Weights of a small GPT-style language model, trained from scratch on English Wikipedia.
Architecture: RMSNorm before each block, biases, untied embeddings.
Training: a variant of Adam for these matrices, 206M tokens, 5667 steps.
Each number is 128 + 32 x the weight over its row's rms, rounded and kept within 0 to 255. Layers, rows and columns count from 0. The size above them is the row's rms in percent of the matrix's.

# layer 8 MLP gate, 512x192, rms 0.0478, rows 0-35, columns 0-191
size [ 98 105  96 101  95 101  95  97 100  94  97  94  96 107 100  99  97  91 100  93 105  90 105  96 103  96  98 100 102 103 101 106  98  98 105 100]
[[117 162 116 153 161 167 149 107 134 160 145 122 122  94 172 159 131 146  87 155 132 188 174 154 145 151 164 116  99 116 120 112 104 138 137 193  96 159  91 126 149 107  70 111 110 139 142 160 136 119  73 152 126 119 137 125 186 116 141 121 123 172 126 118 148 176 125 122 186  92 154 103 187 121 196 111 141 101  70 155 137 183 158 168 129  84  91 101 171 160 126 174  82  98 119  88 184  97  99 154  88 176 126 121 155 158 142  77  92 119 120 160 110 186 127 140 143 137 198 100 116 136  91 135 113 114 134  73  81 104 164 164 212 136 138 144 120 138 177  93  97 102 123 124 184 131 122  67  59 103 125 112  91 131 130 171 144 119 123  83 149  98  61 134 188 157 133 191  76 128 109 116 157 120  93 163 131 182  96 153  95  59 147 128 136  86  87 160 109 165  91 143]
 [251 100 139 113  92 112 125 145 126 158 152 121 163 133 128 160 197 119  87 154 201 153  86  99 117 105 123 170 140 114 151  86  97 106 117 152  88 135 122 188  94 178 110  76 141 157 187  87 103 172 177 116 167 168 170 135 118  91 138 115 153 190  98 105 139 135  80 145  94 132 126 172 131  62 195 132 109  98 124 122 148 131 119 177 117 163 126 183 117  92 111 164 136 116 119 140  98 131 143  94 130 142 103 117 165 140 152  83 108  66 150 149 137 142 121 187 111  87 108  96 138 156 106  88 114 110  78 164  81 142 123 115  59 120  91  64 136 141 131 130  90  99 114  79  79 147 119 167 106  74  90 157 143 162 138 136 111  97 169 166 121  95 123 140 128 107 167  79  93 168 139 136 127 138  80 160 127 109 154 125  70 129 107  46 134 153 104 166 106 140  94 116]
 [126 112 130 163 164 130  87 154 136  90 127  94 145 169  71 158 120 190  93  87  63 135  74 141  87 121 126 146 148 135 117 128 141 189 134 115  87 132 169  96 142 136 153  99 129  94  84 133 122 121 118 170 157  88  75 144 163 132 101 110  76 148 146 126 150 147 184 168  86 119 122  59 119 154  64 117 123  94 189  93 116 183 145 104 161 151 158 153 156 125 138 114 102  98 171  95 154 141 190 165 163  85 106 129 192 141 138 144 174  85 140 161  79 135 206 134  93 146 181 175  86 125 147  75 165  69 118  78  96  98 105 145  88 131 119  98 160 145 102 123 118 137 148 143 134 125 110 132 126 118  95 162 140 102  74 110 166 159 181 120 152 120 114 197 113 124  84 186  77 163  96 138 132  90 111 149 159 153 129 150  89  99  91 134 123 192 201 131 141 147  89 153]
 [139 167  83 122 165  99  82 147  76 102 107 160 153 138 105  90  75  88 140 130 183 135 139  99  82 100 153 116 158 132 164 129 236 112 167  80  67 145 120  43 132 124 176 135 147 138  75 118 176 157 176 167 137 115 123 140 157  93 104 126  92 103 101 169  76 149 134  92 154 121 148 113 111 126 118 145  95  81 143 116 148  80  88 121 180 187 102 136 100 121 104 154  88 167  64 164 123 116 138 184  65 169 155 122  73 152  97 154 178  64 147  97 110 125 113 176 173  84  84 160  92 193 160  71 101  91 138 144  92 132  90 124 161 121  91  96 138 128 120  85 105 122 151  93 186 124 129 139 127 151 139 136 158 131 133 150 117 152 106 159 121 135 124  84 105 128 143 114 140 155 157 116 128 152 101 138 123 106 142  97  76 114 149 113  98 110 167 120 138 108  32 128]
 [132 118  82  93  60 126 124 142 116 118 107 127 118 124 139 122 118 181 132  73 187 152 141  46 167 103 115 180 146 148 107 107 115 113 104 153 183 167 118  72  90 148 177 163 128 184 126 160 116 167  97 114 144 167 121 124 148 125 175  98 146 166 148 129  71 128 113 177 113 158 114  65  77 159 147 147 106 135 117 138 156 145 173  87 137 202 127 136 135 165  92 137 113 104 171  88  57 103 120  89  95 147 116 172 107 109 139 136  98 127 138  59 129 166 194 142 147 102  93 165 175  95 198 122 153 116 161  50 136  80 142 127 131 108 124 134 105 160  88  86 148 140 167 114 111 167 149 100 129 131 163  67 122 114 143 113 175  80 126 171 142  96 106  82  97 140  90  94 127 179 155 122 171 112 161 118  96 149 126 118  81 109  93 173  97  87  79  84 146 100 162 169]
 [150 166 189  93 113 119 137 188 139 106 107 136  69 163  98 143  83 125  88 192 167 171 104 170 141  90 114 100 161 155 167 116  74 164 121 174 147 145 106 132 109 166 111  94 135 129 152 106 130 117 152 110 114  88 101 145 159  27 114  80 128 156 101 148 144 194 142 109 119 139  72 138 149 143 159 177  97 108 101 113 145 163 100  76 180 131 106 103 174  83 144 159 161 154 103  79 122  72 179 139 119 120 108  75 142  41 136  79  95  93 152 126 182 106  23 129 135 157 130  76 152 102 127 133 120 135  91 155 178 140 178 153 149 115 109 101 133 142  91 129 154 132 134 127  80 119  87 145 125  72 122 128 143 160 172 138 145 132 171 106  88  85 117 115 196 145 142 144 124 162 136  88  82 172 133  94  70 126 112 177 131 146 112 104 125 135  94 133 144 107 150 128]
 [ 78 132 124 128 130 122 190 155 146 158 188 121 137 107  66 120  85 105 136 157 119 110  88 130 105 193  83 112 104 220 130 135 124  96 147 161 160 173 178 147 143 113 167 122 127 106 113  91 186 134 131 141 126  95 105 103 119  62 111 151  84 119 105 117 146 106 121  95 165  71 195 103 152 166  99 115 118 103 115 138 144 176 143 127 110  52  87 111 119 114  85  67 121 144 177 216 138  88 105 110 118 100 143 141 122 165 122 119 123 107 106 155 116 168 196 112 108 151 164  73 163 146 101 116  83  88 116 114 129 145 161 167  84 137 126 143 160 138 115 139 135 147 176  83 139 109 154 131 139  51 135 101 140  35 172 164 152 144 116  53  97 102 173 131  82 157 117 113 181 126  94 131 114 154  90  64 138 118 122 123 179 117 133 102 174  98 159 145 137 108 104 111]
 [117 122  86 159 146  97 157 147 114  83 146 113  46 110 139 188 141  93 156 118 165 148 135 154  62 121  92 138 164 114 101 153 124  67 127 132  75 170 162 114 100 190 113 159 189 122 130  92 206 161 159 147 133 170 124 116 117 128 149  96 135 145 151  78  74 161 116 147 131  77 195 113 128 156 137 137 135 173 100  86 145  94 135 145 117  92 116 149 169 130 159 110  89  91 159 185 104 110  82 177  84 191 234 135 123 158  75  70 150 148 156  88 125 132  38 142 172 130  97 147 101 127 153 164 140 105 143 126 136 141 167 121 112 134  95 107 116  94 119 126 153 122  89 147 106 110 147 106 112 128 116 123 118  77 101  75 116 169 151 143 140 136 179 133 133 148 150 183 123 123  93 173 155 157  93 164 145 103 143 105 161 157 100 150 172  69 155 157  97 120  87  89]
 [144 193 117 150 145 126 127 136  95 146  53 178 147 115 110 108 125 171 124 105 104  61 106 110 105 115 103  73 147 141 154 155 107 225  73 149 137 175  93 155 152 116 123 108 159 106  94 114 145  91 165 161 164 177 159 120 148 150  96 132 121 139 150 168  93 181 152 143 133 138 156  96 178 116  81 116  93  70  58 113 131  79 134 127 179 119 145 208 143 156  67 113 164 144 134  91 141  90 120 121 135 114 144 128 147 115 156 159  86 115  92 140  93  98 110 161 175 173 153 138 106 112  93 111 142 138 130 137  99 188  72 115 141 155 114  84 131 148  80 139 128 102  79  92 153  89 125 158 153 155  95 120 191 177 115 169 133 157 128 158 136  78 153 193 138 130 109 141 175 114 108  76 176 130  56  97 156 122 171 134 120 107 136 112  72 129 178 143 145 203 138 122]
 [ 90 128 109 150  92 193 131  96  83 181 144 171 201 107 143 157  94 105 111 109 180  94 112  78  95  82  81 135 103  79  98 140 137 129 158 146 131  60 187 109 139 109 121 135 119 122 139 139 116 109 197  74 110 140 150 181 152 130  87  90 164 128 191 174 123 122 152 123 125 129 101  98 162 141 103 128 112  89  68 123 116 104 163 131 132  79 204  92 198 104 101 134 120  88 153  78 153 195 103 142 137 100  88 170 128 131 109 117 141 122 139 115 119 101 199 185 126 134 147 156 134 171 112  98 160 140  88  78 156 144 125 112 121  66 150  82  83  88 118 152 142 109 102 129 129 101 134 105 138 146 138 118 156 191 117 138 164  86  87 157 136 128 196 135 159 123 109 161 165 123 127  92 167 147 160 103 111 104 108  85  99  83  79 105 173 121  78  84 149 126 143 196]
 [114 152  96 145 211  68 189 113 151 125 115 150 110 137 157 157 141 101 122 120 137 120 184 131 175 120 176 148 161 117 172 130 112 138  84 161 141 120 108 133  84 128 171  98 115 144 107 109 142 101 112 127 113  60 123 115 113  94 153 114 119 160 189 155 200 105 126 103 107 128 149 181 140  98 201 120  85 156 161 112 170 118 139 123 162 194 104 130 156 106 153 116 175 119 152 149 113  84 122 189 139 118 116 137 135  59 106 143 106 107  83  98  90 146 142 144 102 123 134 218 119 175 174 137 109 173 104 100 146 134 160  75 125 133 100 153 138  73 123  84  77 205 134 160 119 127 109  67 125  92  74 128 143 161 184 161 123 104 105 108 120 141 161 129 173 172 132 122 149 106 150 139  87 103 170 180 160  95 110  89 111  81  75 185  71 115  89 160 115 132 100 178]
 [130 103 128  49 129 135  73 130 119 175 113  78 139 144 184 108 144 186 112 109 126 159  92 164 101 114  83 112 116 126 113 165 147 132 126  75 160 129 116 162 148  92 134 156 152 129 120 152 126  84 194 143 100  52 169 102 151 131 134 126 111 163 146 112 109 126 176  99 138 123 101 138  72  89 105 138  82 103 122 130 184 135 121 102 118 117  87  96 114 107 103  71 105 128 144 190  74 154  57 119 176  96  90 101  87 125 175 145 138 161 121 188 150  69 168 121 149 133 148 142 177 112 181 119  79 129 100  78 170 142 142 177 103 113  84 114 122 106 120 114 156  83 104 157  90 106 155 112 121  76 126 150 109 108  68 192 168 137 127 132 122 122 145 134  98 150  71 123 123 116 120 141 102 115  45  85  76 152  86 121  84 150  72 146 124 156  84  33 147 154 136 124]
 [123 105 162 126 146  62 123 161  69 106 160 144  76 193 134 141 122  82  81 204 159 124  87 185 102 122 140 149 149 128  86 166 109 104 131 121 123 120 214 148 151  87 138 172 113  73 125 142 114  99 160  72 172 155  80 205 188 107 168 145 135 145 135 141 133 116 153  89 112  79 121 122  90  89 135 142 132 159 135  97 113 113 139 101 210 179 128 116 145 130  99 126 106 159 122 109 119 163 195 139 162 101 168  99 127 131 100  73 157 147  93  90 115 118 144 101 124 216 165 116  92 139  84 128 115 138 156 151 132 145 138 115 110 115 125 164 159 194 117 130 135 105 169 134 132 151 122 112 125 143  94 162 177  53 134 100 106 141 141 177 146 119 111 101 137 122 137 174 154 130 135 142 142 166  83 208 146  79 167 160  84 172 105 131 132 156 143 116 108 131 215 150]
 [122 156 143 105 144 127 153 139 127  75 155 116 140 136 161 149 122 155 118 187 137 177 174 145  77  85 135 119 110 201 146  91 143  57 116 129 127 126  93 112 124 157 120 100 127 196 104 110 145 189 182 129 154 191 189 137  80 136 111 117  85 177 153 105  74  83 183 136 145 169  91 136 131 179  91 184  51 129 121 132 182 138 166 168  82 128 121  91 133 182 135 170 116 113 131 185 105 146 119 150 111  88 170 118 129 126 103 174 181 208 119 130 161 121 139 136 137 139 119 127 162 133  97 134 115  99  94 113 142 157  89 143 165 121  83 136 123  68 119 130  91 108 160  71 119 124  80 130 136  96 115 152 136 150 180 133 153 123  50 198  76 133 153 125 132 159  95  94 134 158 152  99 186 111 123 150 131 157 137 104 153 139  81 180 150 117 100  60 114 144 108 170]
 [ 57 185  95 129 135  89  84 103 156 126 118  83 153 175 104 156  94 122 123 122 138  96 147 140 166 143 193 129 140 140 117 165 123 129 152 119  74 146 136 130 126 142 120 108  90 103 108 149 105 119 139 171 134  71 105  93 117 165 117 154 136 132 132 131 141 124 166 107  84 110 205 118  47 128  92 199 150 140 103 166 123 113 122 113 161 173 109 134 132 140 138 156 109 135 106  76  68 131  99 109 201 115 179 124 147 102  69 139 119 149 139 151  92 120 191 132 146 169 112 132 164 136 179 144  98 124 128 139 180 202 224 166 123 158 115 118 198 138 117 150 124  93 141  84 145 111 174  98 133 174  87 150 115 118 103 166 119 148  77 202 153 106  75 103 174 100  66 129 138  61 156  74 163 144  93 176 104  79 155 156 104 125 130 128 123 146  78 132 118 156 104 122]
 [109 118  66 132 108 164 153 128  97  95 126 125 147 120 147 137 160  79 153 208 123 115 101  87 170 111 160 120  83 108 109 134 150 133  88 100 112 206  89 158 141 103 185 131 154 114 130 150 133 137 118 107 176 124 131 101 176  97 138 117  91 154 193 109 172 107 126 176 108 105  81 134 174 157 123 159 130 166 130  98 155 129 136 121 180 107 142 114 174 101 107 164 146 167 188 132  93 207 155 112 217 135 158 144  74 101 140 152 197 126 105 174  69 119 156 156 173 123 116 116 144 118 174 163 145 142 153  86 166 188 122 155 128 160 113 115 174 123 148  96 111  82 145 103 134 107 128 106 138  69  89 105 137  88 189  99 158 183 104 117 122 122 173 164 161 135 129 116 124 193 165 119 119 147 181  84  82  73 113 106 139 161 108 103  88 188 131 145 146 129 180 164]
 [107  43  99  79  87 103 129 133  88 183 155 108 148 148 102 137 148  95 138 175  88 133  97 136 150 179  69 148 155 164 141 154 188 144 114 118 140 125 104 182 127 155 167 156 120 150  87 163 108 100 122 144  56  87 129  74 224 166 120 115 143  91 186  97 129 151 129 149 124 161 158 151 175  92 137 157 124 147 102 158 107 151  81 128 190 163 107 189  72  99 137 132 109 108  95 153 133 163 114 102 195 199 146  72 104  86 165 104  97 101 126 147 165 129 128 135 127 116 181 139 134 110 130 144 155 148  79 115  46 129  68 133 113 169 112 103 131  86  92 150 131 104 126 156 144  95 156 150 106 130  99  94  90  98 148 161 110  83 146 169 168 156 119 122 105 171 123 142 107 144 144 124  97  72 154 126  96 137 109 113 137  94 183 123 111 148 175 173 179 157  84 140]
 [128 133 101 153 140 159 155 110 129 119 162 148  62 125 157 160  92 140 141 169 106 185 149 118 120 112 166 165 144 134 102 209 177 101  79 107 105 115 149 138  31  90  74  91 222 127 144 136 119 100  32 139 138 126 129  90 119 111 196  72 193 120 107 111  87 174 104  95 142 142 153 156 150 128 155  75 135  76 100  83 115 163 128 162 166 128 135 159 113 132 172 153 109 104 141 120 142 127  89 112 139 103 113 153  88 113 111 118  96 196  75 129 164 150 167 156 116 145 158 159 141 120 167 125  98 173 103 141 142 144 140 175 111 116  68  86 144  32 125 143  55  97 109 104 141 119 179 144 138 214 150 149 151  85 112 105 130 142 125 138 115 123 120 118 136  81 130 151 152 129 137 155 131 161  99 157  96 105 144 123 126 136 123 176  95 122 150  78  81 104 137 128]
 [102  84  57 168  76 148  89 180 157 108 104 132 121 123 141 172  76 181 146 190 153 107 152 183  90  68 131  98  96 105 134 121  87 123 139 106  83 197 119  67 149 172  58 110 169 116 123 144 130 180  98 152 167 118 123 131 108  99 108 124 141 120 109  99 156 190 122  92 168 146 143 131 109 185 140 119  77 110  93 118 121 111 153 138 147  95  97 171 173 139 143 135  60 129 114  89 143 124 174 144 123 159 113  66 114 118 176 145 205 119  92 158 109 117 174 102 144  88 199  82 101 141 101 200 182 125 139 107 105 180 132 163 125 140 119 109 113  96 129  93 111 123 161 160  99 197 132 121 130 101 131 126  68  89 128 135 114 139 153 171 196 143  68 149 143  87 147 151 118 123 103 138 150 167 135  80 130 109 154 104 184 111 144 100 112 125 157 150 162 161 113 130]
 [201 147  61  59 154  76 132 142  89 141 149 129 103 118 108 134 128  33 159 123 120 139 119  89 118  97 122 182  96 152  96  92 191 178 152 159 129 134 193 156 186 126  93  57 107 160  96  93 114  91 173 120 169 112 133 188  73 120  57 120 133 174 149 134 140 147 116 137 140 142 162 121  88 150  77 129  92 132 129 151 160 160 143 127 210 150  95 204 127  93 109 116  91 178 138 128 151 105 127 132 165 115 184 180 118 114 111 160  91  99 131  46 150 180 117 171 137 125 100 174 146 104 156 149 108 105 101 119 126 148 100 138 124 147 158 132 133 141 107  92 123 125 107 111 145  80 137 178 108  91 128 115 100 141 101 147 107 145  89 145  97 118  79 151 131 111 112  90 156 103 103 115 138 150  50 100 103 171 155 123 169 115 156 159 105 125 180  98  80 124  99 145]
 [157 145 183 188 114 109 123 175 126 113 191  69 135  94 118 150 115 188 142 154 154  92 158 164  95 147 132 116 107  87 123 106 105 155 180 130 107 107 112  89 131 129 112 140  80 129 117 162 148 167 171 102 129 128  95 128 127 132 116 146 112 130 171 119 139  73  96  85 100 127  67 168 164 121 153  91 128 112  93 122 142 120 119 134 140 139 187 133  81 130 131  86 191 158 214 137 144  56 114 140 121 123 145 143 168 133 149  54  64 178 165 150 174 149 108 123 164 145 123  84 207 150 108 170 144  76  45 157 151 127 204 107 135 114  91 107 146 164 138 123 164  81 146 106 132 114 152 124 103 138 111 102 149  78 133 142 137 196  75 127 199 128 115 138 103 127 163 144  99 139 100 137 159 121 124  73 107 138 185 159  97 143 156 148 177  85 124 190 160 111 103 144]
 [133 115 172 167 129 127 164 109 150 101  91 172 159 163 150 116  91 152  99 102 112 120 109 191 166 113 132 135 151 153 137 136 144 131 117  95 133 137 145 134 175 154 110 135 174 113 144 132 127 131 180  98  94 190 159 163  82 165 124 122  88 146  70  75 143 129 109 124  36  78  98 134  97 115 143 143 104 114 168 155 107 104 159 142 104  13 172 114 127 144  99 116 109 150  94 149 106  77 141 114 151  78 121 101 125  82 102 111 122 114  84 138 123 108 103 158 171 129 138 154 119 143 160 138 140 195 161 154 168 114 156 158 158 139 141 129  95 152 177 147 163 159 133  86  92 120  74 167 111 116 120 156 162  73 171 145 121 202 105 117  95 133 176 142  74  97 113 135 171  92 155 216 109 123 101 188 170 122 164 144 115 165 119 136 155 122 204 118 174  69 152 190]
 [149 163 122 169 109 178 114 114 149 126 149  60 123 132 129 107  65 132 135 191 120 121 119 132 148  92  64 139 123 128 123 154 139 119 128 115  90 138 115 185 113 178 105 127 103 104 121 115 186 141 179 168 185 112 106 120  93 147  89 148 108  76 115  91 148  86 118 137 106 135 144 159 162  96 154 113 180 113 118 131 106 101 115  96 125 169  90 133 132 133 124  95 139  91 131 136  50  80 136 126 159 141 127 101 113 112  88 103 140 183  91 115 105 124 133  90  77 164 198 132 143  92 102 194 131 114 122 133 135  84 160 115 114 131 101  55 136 149 114  64 166 156 158 125  46  90 122 102 142 183 219 110 116 119 112  98 106 110 110 159 149 100  86  81 113 126 129 139 175 174 111 133 105 105 165  78 152 149 109 145  59 149  86  57 189 139 104  57  81  91 160 157]
 [121 109 137 130 155 135 123 127 120 126 119 134 133 118 182 147  85 168  75 124 122 156 106 134 117 114  86 121 131 160 173  97 133  79 107 166  71 172 134 143 195 154 136  28 125 155 107 128 126 152 113  77 120 133  71 172 133  75 112  86 116 130  97 201 122 143 130 192  59 174 167 147 149 147 159 110 108 143 135 120 176 108 166 132  81 120 108 142 107 195  90 114 158  75 162 151 160 151 138 123 113 115 134 155 109 134 136  88  50 103  87 102 194 175  72  96 168 140  92 120  95 149 135  97 148  99 102 156 107 120 163 121 143 138 142 148 128  70 106 100 165 148  64 121 156 102 202 147 169  94 135 158 158 170 103 114 110 128 157  92 159 168 107 154 150 140 161 225 168 120 175 154 161 148 131 127 135 117 141 100 118  94 155 180 110 134  69 161 148 151 103 115]
 [155 117 101  92  93 180 122 111 127 144 128 130 183 143 134  72 154 110 100 127 161 124 145 153  72 127 117 140 154 150 137 152 146 135 123 147 165 160 209 133 112 148  92 107 182  81  46  76 118 124 148 175  78 146 113  99 218 155 116 175 153  97 160 169  94  89 176 165 137  96 146 118 143 169 119 142 127 116 145  84 111 135 148  61 163 150 117 139  93 126 109 158 155 161 177 160 114 139 143 104 122 122  96 140 117 125  96 107 170 119 132 116  72 122 148 160 111 142  57  89 156 128 103 116 155 110 133 135  97 160 134 153  99  96 110 224 100  80  95 122 116 130 119 120 105 148 106 128 151 163 100 141 132 157 163 169 161 150 150  53 155  99 101 207 131 189 140 146 179  80 166 116 114 129  77 183 156 115 123 124 208  98 160  84 113  82  83  84 141 106 137 141]
 [118 143 166  97 124 166 165 156 113 125 145 143 135 173  91 145 141 179 138 184 114 124 201  88 111 106 124 159 108 161 118  92 149 163 117 180 151 135 124 164 155 182 141 151 120  99 117 183 119 151 157 163 173 186 141 136 130  99 104 112 123 148 163 127 101 123 155  82 132 159  99 135 157 122 165 178 149 125  61 135 120  80 106 140 164 168  91  76 166 137 109 128 141 141 118  81 119 199  75 179 127 174 126 164 132  84 159  70 182 109  88 123 100 189 181 168 115 126 120  50 132 172 126 157 135  50 130 179 120 123  83 109 129 138 112 132  89 166  58 136  79  64 146 127 107 114  40 134  92 132 140  96 149 163 141 165 136 117 113 127 127 110 115 149  90 157 174 150 178 124  82 141 119 166 118 151 128 169 115  98 138 137 153 131 158 142 188 162 173 108 121  72]
 [235 145  96 152 153 164 107 113 127  90 145  61 124 111 145  96 134  64 131 149 152  98 121 102 137 165 113 162 114 133 108  94 159 123 142 171 116 138 138 122 159 201 110 132  72 152  90 114 182  92  84 115 143 167 163  87 125 141 122  86 144 164 122 154  99 129 187 150 114 104 178 124 187  53 154 109 121  98  97 128 121 159 126 167 139 106 164 139 149 181 100 121 141  86  74 120 106 180 136 115 138 136 165 127  96 150  93 105 182  95 154 144  92 158 156 171 101 170 125  97  97 145 137 135  89 168 137  93  70 121  84  92 136 123 136 158 140 155 103  82 119 192 136 109 130 131 150 204 142 173 186 148 182 136  97 168 107  71  90 123 124 106 153 133 190 137 157 173 155 171 158 191 172  98  64 111 134 114 103  90 137 126 134 126 114 102 102 165  89 108 157 113]
 [230 130  43 150 118 134 130 100 151 109 100 141 140 142 112 133 128  74 140 190 165  85  94 102  51 131 145 147 123 143 121 174 135 122 132 110 118  94 174 130 136 157 140 140 165 138 120 178 108  81 115  63 125 177 145  78 123 178 149 116 127 105 149  79 136 175 148 154 123 168 174 136 105  75 168 148  95 118 175 138 168  96 117 171 168 111 150 140 127 106  93 113 126 120 114  95 109 107 170 110 119 204 172  85 115 155  83  74 193 145 155 163 167  97 208 125 133 139  72 148 148 121  36  91 112 174 121 154 118  67 144  99 172 129 121  76 111 154 117 146 145 149 124 104 166  99  68 141 110 159 158 120 175 146 156 126 126 126 128 166 119 130 158 109  90  94 155  97 107 168 107 135 101 134 135 135  76 106 157 136 125  93 122 143 155  95  86 141 119 107 120  59]
 [174 131 109 133 107 173 115 164 146 150 109 182 145 107 172 144 119 122 157 147 125 210 231  84 153 137 126 126 144 137 101 153  85  51 137 100 152 173 134 122  73  99 139 159 123 158 130 184 120 145 142  85 109 144 168 161 157 112 139  69  90 133 192  71 129 155 127 155 118 164  63 100 121 103 166 120 107 184 151 106 141  90 124 115 134 160 121 113 159 197 115 137 131  64 147 116 145  90 103 152 116 114 139 176 119 117 179 166 148 112 121  79 102 194 165 140 149 123 151 123 117 110 122 105 152 132  95  64 152  86 153 125  88 134 111 130  70 134 184 136 138  87 149 115 142 123 143 104 164 109 116 136  88 141 215 110 109  88 139  94 100 121 145  93 132 137 147 140 139 150 164  79 218 153 106  82 112 129 136  88 150 137 121  99 124  56  96 147 179  72 144 124]
 [174 136  95 183 140 148  98 157 125 121 142 161 129  92 111 129  94 177 109 107  87  84  96 139  96 157 125 136 130 124 128 150 115 130 126 143 123 129 115 125 151 159 130  97  86  86 107 180  90 138 177  76 116 127 102  88  95  91  90 176 159 114 115 164 106 149 136 158  61 142 131 121 175 129  93 107  98 189 149  64 112 115 157 104 116 130 186 119 135 137 164 117  76 123 162 130 159 141 118 193 124  67 171 154 177  55 156 116 110 156  99 113 125 130 139 120 162 156 132  97  79 114  88 120 116 218 136 146  76 130 186 166 158 111 167 137 127 116 157 231  91 118 103 134  96 107  23  79 176 159 175 183 157 139 108 114 160 118 169 140 170  95  99 132 138 100 170 158 133 113 144 139 139 167  87 158 102 149 114 154  93 151  92  80 119 111 134 102 161 133  73 115]
 [126 136 159 142 104 122 109 113 100 179  65 135 161  91  86 136 132 121 149 132 123 103  97 164 106  61 151 128 124 108 179 108 151 177 131 187 137 185 136 117 145 126  94 148  94 159  70 134 116 121 182 171  70  95 104 150 157 146 152 120 158 148 159  66 100 130 130 122 101 122 176 139 161 158  92 104 110 109 112 100 136  76 108 157 123  95 119 195 162 113  93 113 114  91 130 118  78 135 104  46  77 128 152  80 148 131 214  67 113 165  89 115 112 122 158 134 167 125 107  97 104 146 180 124 193 110  38 119 148 175 132  82 101  70 115  84  93  98 142  96  89 136 106 183 122 147 106 158 122 104  96 181 143 124 141 106 114 175 119 179 183 132 120 162  96 128 146  80 140  91 165 100 102 167 108 175 159 106 131  94  99  99 149 152 165 122 160 139 179 131 113  93]
 [166  99 138 160 102  90 146 120 130 170  85 185 103 172 116 115 110 122 189 193 124 151 118 112 131  96 181 153 157 180  83 144 141 131 105 169 182 181 134 140 109 128 141 112 137 152 126 145 134  97 107 103 100  82  76 108 154 103 178 127 193  88 147 108 123 117 115 156 107 152 145 134 164 113 102  92 111 116 139 162 131  77 160 129 131 186  95 143 150 124 115 117 126  98 146  98 122 124  83 137 120 167 111 138 132  95 113 135 152 101 121 151 120 128 133 216  62 100 176 108 161 124 142 136 129 127  72  99 122 171 133 209 122 110 169 105 211  76 166 145 118  93  81  70 112 142 119 132 131 103 152 134  93 141  99 196 204 126 129  91 143  81 125 173 124 152 204 124 123 197 170 164 156 110 114 113  78 172 148 125 143  66 130 134 105 160 145 134 177 192 174 158]
 [124 111 130 107 113 157 146 148 116 170  78 137 118  89 142 141  93  78  83  80 150 126 125 150 168 136 124  71 108 117 116 119 122  68  97 137 116 202  69  94 164 121 193  99 115 154  43 168  98  85 152 134  83 161  88 120 130 146 163 136  88 130 102 158 155 183  92  95 139 132 176 118  84  97 129  89  77 103 144 108 186 116 184 165 126 128 164  94 126 135 112 232 161 108 107 103  66 121 170 125 126 139 158 123  95  92 133 143 160  91 100  97 115 159 130 131  62 125 157 137 131 140  84 182  99 168 109 121 114 119 161  62 138  93 150 165 140  76  90 123 113 136 134 166  89 123 161  81 119 120 100 115 214 115 109 162 132 158 125  90 149 114 119 155  92 136 172 111  88 167  71  82 135 174 118  84 161 125 116 127 119 123 106 187 108 167 168 114 145 125  99 122]
 [145 120 144  71  97 107 110  98 141 143 169 181 169 145 153 167  86 102 166 183 125  89  80  94 158 189  88 157 118 131 102 135 117 150  70 139 115 156 101  87 135  83  66  87 134 195 186 105 148  93 149 119 176 108 102  86 142 139 195 133 167 132 141  91 149 118 193 183 166 133 134 111 150 120 138 163  97 121  77 161 106 136 160 181 144 136  83 160 159  98  74 103 108 135 104 141 102  98 154 116 151 119  96 105 176 139 145 137 170 105 128 137 105  97 132 183 172 151 102 139 115 162 133 156 100 122  78  93 124 101 114 125 209 125 123  85 134 120  94 189 180 136 156 139  72 130 127 105 113  58 120  88  96 138 135 152 102 124 140 119 100  64 160  76 163  94 152 124 138 146  59 137 107 111 138 179 146 178 187 132 147  68 159 137 116 108 155 130 134 177 145 163]
 [173  34 156 103 169  70 143  87 144 131 113 141  94 136 107 156  98 159 139 132 135 103 155 131 141 111 130 145 100 143 120 125 158 124  75 160  97 150  79 140 146 141 128 138  84  98 125 171 132 117 141  87 164 164 126 137 179 137  94 129 167 138 115 162 117 112 196 144 192 131 144 155 122 115  71 156 145 107 132 112 143 149  75  86 148 198 166 120 164 153 145 103 126  38 113 147 153 118 148 145 188 162 162 125 126 111 123 144 106  50 141  72 158 139 127 146 125 100 108  62 156  88 111 115 159 147 122 181  92 176  81 109 107  95 145 181 160  62 114 135 149 134  83  91 133  76 144 175 111 116  82 195 171 177 126 125 129 101 103  65 169 133 141 132 115 161  93 123 149 125 135 148 153 131 142 156 159 173 147 162 130 163 170 154  98 109 191 115 112 138  31 137]
 [169 116 127 144 101 152 215  94 141 105 149 136 128 150  95  95 166  92 102 117 141  89 161 193 151 115 115 127 137 138  87 137 160 141 126 105 122 166 124 190 117  86 125  84 124  71 161 112  86 140 127 159 109 137 124 112 146 161 176 138 103 105  64 141  94 133 136 148 108 106 135 143 156 154 187 114 144 125 129 113 155 131  96 164 168  83 162 143 201 100 168 147 136 150 101 106 114 146 113 140 181  92 110 121 120 180 126 130  89 190 166  54 168 156 152 161 115 129 127 183 137 116 100  74 143 163 167  99 145  58  74 105 179 142 101 121 197 143 131 170 127  84  40 133 125 112 119 164  96 123 127  97 106 147 129 195 153 108 152 102 135  87 110 116 197 136 110 154 125 210 114 151 182 104 133 136 136 152  92 121 173 104  83  55 134 143 145  79 128 165 153  89]]